config.toml
num_hidden_layers = 15
hidden_size = 192
num_attention_heads = 6
num_key_value_heads = 6
head_dim = 32
intermediate_size = 384
vocab_size = 8192
hidden_act = "swiglu"
norm = "rmsnorm"
norm_place = "out"
norm_eps = 1e-05
positions = "rope"
rope_theta = 10000.0
rope_fraction = 0.5
qk_norm = true
attn_scale = 0.177
bias = "none"
tie_word_embeddings = false
parallel_block = false
init = "normal"
init_std_qkv = 0.0421
init_std_o = 0.00768
init_std_up = 0.0421
init_std_down = 0.00543
optimizer = "muon_variant"
learning_rate = 0.00575
lr_mult_o = 3.0
lr_head = 0.0189
max_grad_norm = 1.0
warmup_steps = 0
schedule = "cos"
final_lr_fraction = 0.03
batch_tokens = [16384, 32768]
max_seq_len = 384
doc_mask = true
z_loss = 1e-05
train_tokens = 154000000
max_steps = 6712
dataset = "wikipedia_en"
Each number is 128 + 32 x the weight over its row's rms, rounded and kept within 0 to 255. Layers, rows and columns count from 0. Numbers have three digits each. The size before them is the row's rms in percent of the matrix's.

# k: layer 7 attention key, 192x192, rms 0.0888, rows 90-95, columns 96-191
# q: layer 7 attention query, 192x192, rms 0.091, rows 91-95, columns 96-191
# v: layer 7 attention value, 192x192, rms 0.0943, rows 64-90, columns 96-191
# o: layer 7 attention output (transposed), 192x192, rms 0.227, rows 64-89, columns 96-191
k90 110:161069117137163121113203122134129103105166143111129125154128204112096152174135094094136147055156119155107106130041201160069199171132172111190137150126133125166125151108129126099168129092062165133207148159150129106139072126122134120134121114107135096133120171147118163105104116127127026109
q91 108:189130125181176124116158103103132174109179139114152069077137166201125119185148125194136136164076098129168155128074094158146088144121063103121113092115142082155101126106145171129141117088120120128126153123123084075119145154163113013167095144149194144174149142171133170128141205132122151148
k91 110:131118206115118145160128111159077124112159107162094098130108107123103130137077137096133126108147135110102193110130106133158161155115116161084133141177159082151154080153118166108074131097107116143113165109153116109091139188134156146127189144104171124119167133116106093072092122000137131134
q92 102:079119112079118108087142149098107127112117113163158184047064115082115124128118189143087172091135151112148126176147109104124072158148172128124149114126099163100176108126113117077097179133136164135146132163184154126127174115133158084156108101125059124094112123160111151151126127139100129127
k92 095:115157104175168112152096077155113134133150164095162135220107063116158125156069108111092162147156131195103171194099125109158128122112118088109151133136121144164121183104125189157091132163099146087117114159124152132165103127097147136217134114163073081112127154154120136132159149139077089125
q93 104:148116064132126092177127107107115075124126211141164196078181106057107180150195131108111098122068133142107130131112161083132057127133075157137085120149159186118127110105153150185123167140175127112135123126121126129153127149131146106116147132147177099154149091129133107170127203084144137111
k93 099:126182133107145100114142104136125114096200100073107083117134146167095059183067105136123108129116152177105117109139155140171160145160140158075112143142164156141155166116135103105164113129164144187102157140132085149108111124088112118094150116039074131150123138155124153125157079089100165098
q94 105:170107066127121091105154180143150120161137089089179153152213103199123089128200135108097152164134110142112132153111160077077072161112180105141168125182141139140086048088135139160105148122076134140091125154124213150125148140144158168147145095129143129105111125079110141147132155118093121095
k94 101:149083082192104178135141114155062130122129111132115117110103164061127122091098135209126140096108094140167144126084075092120124121101179144173077171166161117107178120109125120131133135155139134146162075117054144060079095120097102085149191136107154108137131156103074204136136152145090173095
q95 105:078097147103138146180124123128069125147126114130156180165136127109151102234109098130114125142186159138110111143153102174155137114121092135041135131137128144100048141117066106109111154120121164125150138124143178196091176116139128130134137095143138188106137153164100112116107145110096105129
k95 110:119166118092138135123140112110157096134141076101130078171059080092139137171092119094144096087142108128138153117116125151157138120123092126196065185106168147114124137121111147125175088188154099101198113136125208138129152133128060088088094151142183172155146128121155141084046114153139156161
v64 101:090189073137072108137096125139141120134169145155146130118091119139127088139089091150119127070121148148145165119192121100122060110105091114139175133116182134110103076143108128055146069069184075110184136121158149110156126163155101081153144128165090141184111094136149104151153167174142148108
o64 111:097175147099112092142112188114156121122132096140141120145142140174134153139120119075149091216072145091122108098136071086102125186151153116131106195168111136149083100212109132171130125138137204146079088124150045108141153146106108151116093174125081108202157076105087093165145157167145148122
v65 101:107145122159053129147049133136077124159129164067134146099152183105143143104063122107066137140146110097185120123107077119161065113171136179064115131130108122148104160157105110156080140150110091106093147116103169091138129104110134066096142121157153164135156102136111138158150158164095123111
o65 110:137096156126122057120121124103149097132078160083121152130116164114129206132100117132173131133079141135123129143066111111142136187091197107093087115105176097095128150128076122148071064165072126090112105146120158125131097201055136145114150162168114116157140132147149187093183113125129106142
v66 101:127121141182134096081075102183089144135111165121123167166123077168200110107085074113100167076130113091125209151108101106119141136070176103120143154171144122155074161146168157156201126152160129069155147133156104169121174178174128109177086170157096157160169156122148173156100105173111060114
o66 107:163165140161108109073147134098141158140188086107148121127192212185121114156131114116106204119107038132127109115099089117117119165139131084141118065135126083171097076121179192159111119153112170066098078104163111083124167116078152141181139136166143138131123104098109133166113159117116127064
v67 097:085119153102149128077159178173150122075135125084146118084193164093124222120171116155137167169213124154156128138148142098136120082141151148147153144093160135095088170127153079147164139136118130177137118126128146114103152132203110125134093126096144105093139062137124141189112106045143129105
o67 108:102100097123107131118147053107171185141128126095163097096141137109147132157115160155121114135196178129190125107191116095137123161114110128114146114140115115070135080136117121087093111107174115161158159096148144067116056198072148115160117135089087144122092173112151152117102166131088095131
v68 101:151107070102147107118150113222142128157077137093139182089140134151131084156154081136174143188100128129133109118131116195111156146119105140140124100150155122162092121107132126134106188115113111116119138164069071190099115157109145142113161124126202119143185142153171121128215110166134215157
o68 108:124121063107158177135135108106168118144134086156145164102107156117131137089155172097154093132105093124209135061117126132193120080196144137084160135089140067153137125146128113086119127166118074079143113144197144143073133114148123140143095165095134124148108117123126100131148100124140126126
v69 099:177154069064099146175135123145136141128120077083090133133105106134128136099068107116154089122154034157080119092174129109107174133126148115084108125127093155146198096141156150124109166137112147138142185133170150084167107098135137112114086138107129094147094167126158181167132119170152114122
o69 105:093137106100088101132130124182127060130085146145074189138126170136131123155135111140146110126146196163177111116186156098127135138126100111143196204093125129152160155073160063122140126137179147175104089168101092188108115127127132106121101131170143105135184110174165097138158130128098122133
v70 088:166127175099108168129185068127143121090148139179123193081161152139135178075114109128160135149140064138090148132127126120142198164157111135116146174234118112070125124177150142143059148144172163121143139112147182163135160112194134179155121116116129123196121139111153084164153149195209135102
o70 095:141138087114126127187146125083141122142092114099096132093172124123109172157139148177130171162145185149058153127181113148108172089129152109161124173123087174142132154140178133166126108144109106127097192101152095147087132128118051194095115100156088088119080082168126151125144154093108097125
v71 095:158183093115171141140133144079125149127139115136134108143160112097070154190143100161140180097190150145103124166097136104152170133138110100055097113112111135155144152164126145122140107106143092102132209136096120132147179145149182195104162154105099115139142070074159107110180162084102137106
o71 105:133153139136140123158150129155154104121160126220130154146125152164138119081087125157180110136182181127149075113044089117074186155150121132146129182163138097067153086144111135192129120113125163058143201129101102131112169171109085107156157142084160148099169122081113143142149125138144083107
v72 096:140131139135119169144141122159125081106123157097134143169117120154124127156158162161199116178124114117146129103189104097096082105129042058141119059169084095110094124143073120133156127144170089084145222114151167153155088119179140133133083118149121102079137105134132087137198167054129095143
o72 107:051130153130145128175135161133133189117175132063116053164193150150105073126146134072169133126128181147094130112147147055093152068188169129152146149142105145142134132107144117097140070129104089144100117146171176115131195165114152107110153068123174157085139143081151115112130138057117100156
v73 101:097169163034100076075139131132126154124125097107053151117128152117152105100174142112133117172135154088137131099124139132133111132126139109069229140099108160153107127083147130159130117143068114160125116183160138136120148123101100111110126110209086189187125151122104137090159122107149167104
o73 108:164049102092134084113134105187089095112121079181115151124092088156096171188125123137183192190151115083085162099168130071085144157131104174090143131119112170156098093109158088136117115162166107111110102126131159109133127136146104065138061144137111087136102169138119141173153125123149153170
v74 096:083146108139108159130138109132115147150138091149089150164169131113145182118139098134143112159163075122090125129151144065104167143110168152141137122090143112128149105118147123145127064131127064117091138158138049105197155141118116096098116125108106102129115167152145155113077147138141147193
o74 106:077118149171136217093104122155139140155196112147167141172133148128131164128149135156160114103139115135129134114134168045167130149159148139110119135161105154115175189071156082107133116083110133103094078138098103180136107107124128130163137142180136107115097135134103102102091135182145171145
v75 097:102100170128163139158131148088092132061064161132151111136109154085134130166135150135106125138092130081138168100165156129122159077078127147140160046155181121124091160128152078192146105167132109138081138078149095094121145166113053167133154113166128129125109068118081136171132056067116176122
o75 108:172093177137045119148122150108103145148161106103145147094140178136093071136133153142112126175153132142122113177105101138159139149171127094116122089151218146126117096128091148162211125137136154155112113121128157110095091071126116139107167137108129161112094189127123185140125159112078082174
v76 094:054148128155139071124161092112108115112193163117139101081149162131186123144121123130163176139135062138129173154172132137169132153136117082158125177082100160166149088188113131158108118052105126085103111148086129099106145118170115177112127074139130169148105067149110166092116137117159134072
o76 103:118154165118137074100168179116188104106148149170160159185112197131106141102134148138111150112114157142158088189128103126153088082134105156082138114109130111120158117133124098149141224099117196143158174108169178121111104133101152104138120121117056079083137158131090144175125100099119138085
v77 104:129074152145117185156127111124095126099178161142189136120139086172154127163085127114151070108116175147134161157086151123102196169159119177089091132092107079116140146168121145090120123137096110127147163144142156133113133158101116162132149141190095084160131181221152127123116095064124110091
o77 111:166098152141133113134088108144084095143113149168146190110134167130129216187068098118197069110138143136164096102081111074174179085103109106124164116090126128140142102165123146152131151150119157137038124071100149121098134129098113177124198140116120121183100091148139138120110115134126119117
v78 096:105141172118140135147155082131121170165119078091161185166118125156151087133111170165139198103178126094170118154068141086106123164124130146147139105154109088181139189120133177145112139163120078160149107094132110092093145163183165075116080121150162161140152175120073136110107101109093129132
o78 099:114132168186129097113150117141105078130153112113123149118102121111130108172099104132113120108116127189176114162106121155181153106132127131121125153168148137102129107106102094136083127194073087084151167133104119093125120148145154162153154115124069168118069112151140213150159088107142061096
v79 108:098118107070094094083109077096163163120168125117134157121143122170082122102186151122068100172092158125086095085145148189127099162171093102174106150151126154130120133141082118125118149114152132119100069151115154178139125157110070089090130131142073161117108147087164139107162134087081163132
o79 109:114167092073166116121113117145155116112113153172163157091121118144115118084100154114135163071134115154070104129148099153120090062157123132042051157157118104121086155063102139139129127163046115119128142120116110168095189039154174110134060125089164105064150106144089175151177145086132105100
v80 096:112114118102143176164165141152152109136155084113175170156131114144145161154173130087111098188086149188121137131102172093126135084080098155154090124121145108159085058131118093150146153126157109110159140136167136078110100146159159121187123105100095159106133115090140123021130136110106087168
o80 107:106159118082116173123083187060175145103152149117120108126068116155155152122149132132169092155176118100120110133169186103121140098123184207137143074194092141134100133153135140117176073168108152067158149106172119079172143112164139136090158143125149141126107200136109109120127129139106128138
v81 097:100097164153129147095152103133104106134130145126128131090079102056199114129175157143134134222156143114123126144137104120151154117186099125100173102141123104107189255093099132106112136125160108096156149148146133100143170066100180148133129158124098142053127136124132143122155123115143138176
o81 104:162146227156097165146149099129071121133169136176093074120116106098131143151139101137188129094149096145153148106109170123135143065167138167172087118140146089115128148122086155108093134120066113116161107186101099105157117109096147153153172115088104108115167164127114099129201108183156126096
v82 095:146134085090132127045051144117137175188114121118127164114108139074134106123138101124184124099153080127143102125082131085102139188191154092130194087174092173131119170118118172082142146067160176165161049112222102171116110107124096107138092105080177125129122112128122124152137147117154143133
o82 108:138138086076088162120168135096121116116099066118069120159120097084113095135107084094129090172137099142116186100106139054135134189156134147115063134153126160150105148110117106118054160108110123075205158175118113115105122119157110140136101144134124137178129086140134104108146133150113082096
v83 099:130186122083099156081101136121137140065102133131179108108111114124110099131166110161129119063113094140081112089111105143123168155144149194123154117147138097177127173175138113099141094104068096106124096098191121130167143138120166093120084099148107150145132137110113148069129189068141130138
o83 108:115093125118085117141129087147087107144154199100159148111138086082158144108135164152085209156134150147098140083128111115131161092197136105089165114142163122064072025110148138145094139114141124118155118079139126110179092080144141118119158098142085140104140106107181095175160125141114156150
v84 103:097179126103128091104140106136148155133101140146110138195133124194152132129145107165163126134069140169186127137129130117137133138195188111139100166120092082167122110138119149130073152170132150110152233094109083097118146102059107118129131124133144093084142162148094131186128123106163111103
o84 112:063136100144064168126168134206086173091144124175128143119134114149175132124154145134145126122080091147155138106145124132158165188093103082146184151136112143140173159133153113136120146170143098123116106107142115144054092147126150246141101134085159025121158118119147140098108082129133127143
v85 105:125125132046101129157111156129141135105156089158185166135134144137136065053166146121111131132187151132157108089131141143071140075086187104128200143108164114093125156098089076199082164130097089126169100153143150100095146090130106098127120134178182170175162122140144110134123128143074120159
o85 105:108084096147151081115090173176104169117076093132107202148132192164171093094137150112182080110183131076138103150160142112138083082104116154128106098204140137102129065105139150105123126113133068160077152210175095109154085091157183079088119145190113098100074144103161126149145119147088105114
v86 098:115181144153147105129125049124162101121145128112147175151126122116124058102136062147117146134163041137119122115133132109117134205119137133128057130104099097182112180142105172092099128150120112110115125094144099159080060151136132096130150114072179094150170115176121102121148139155100095198
o86 113:108104130155104106134123077121106128082112109152127119115160147090173143133110096121058107111134146107110203149101084136112160115153117105127089209127074158149098217121165153096057198126138131166211150114146135146191099111147179166129129130133162122122136095096159112111110092160167144152
v87 107:149151152126099088101080189140143140147155152102151132092142145178139174120149109089113100146125084132107132166123159145124160151091114127149161132124145133116129151073128077099069095066130137126116132105161100117130176129092074131173071101179079191114154159126158116096116125177144150158
o87 114:142117148141112130121121125120135117181132115044161190195152174190100112141161140134152110130194155150048153107132104123186147117098168154125086094135124114116107111104146178106148143145162149090131143175097150137170119039097213110148077125130094144130129130131083120069116089136128122125
v88 108:155100102114171140168155118127103132172088174153068167129158174079083159155056088133169111115066144106176135185110128083130106165105130171078147176151180100105098168121176136115172139174102149181104134148108105086101079103094107173117144104142107115134184150167130099152136142112156098160
o88 113:132060160088147126140170106114089129168077052137097118161112122109085124141110129181146137158103155142123171083070155148142141159070147099211043163115141113116118112140179143185140094175113163153142133134117190170145138101121088181164184103131094111124075145068117149126102127176150108112
v89 106:172143158133182126108106189124120102160133062159123087122174150114228138127138045160167107153135211179113145151096126098188153142088136138107109126145073112100133196155114195166156135107143138138112150088118138094091126145098168116173157128135173067136125126108125126116127145138163174095
o89 117:135104157093071107114093130141162156162134151136069080117157139119198157119155134123129162165154147107158133117051116152133157147148029113158150167154162120112194101214139144129063173082151064089131183147127167173102103139129153128156189115162106189113104181129129133133159168152144163083
v90 102:141150168153150113175114175092146159129099164121114157135095137136161111170196122103057092138124139175136144096133140121113131151163186082120145104150115122102136152128161147101107131121104063172092116163160072101089169094152081092191073124145159120143126207165131167129114154168165065130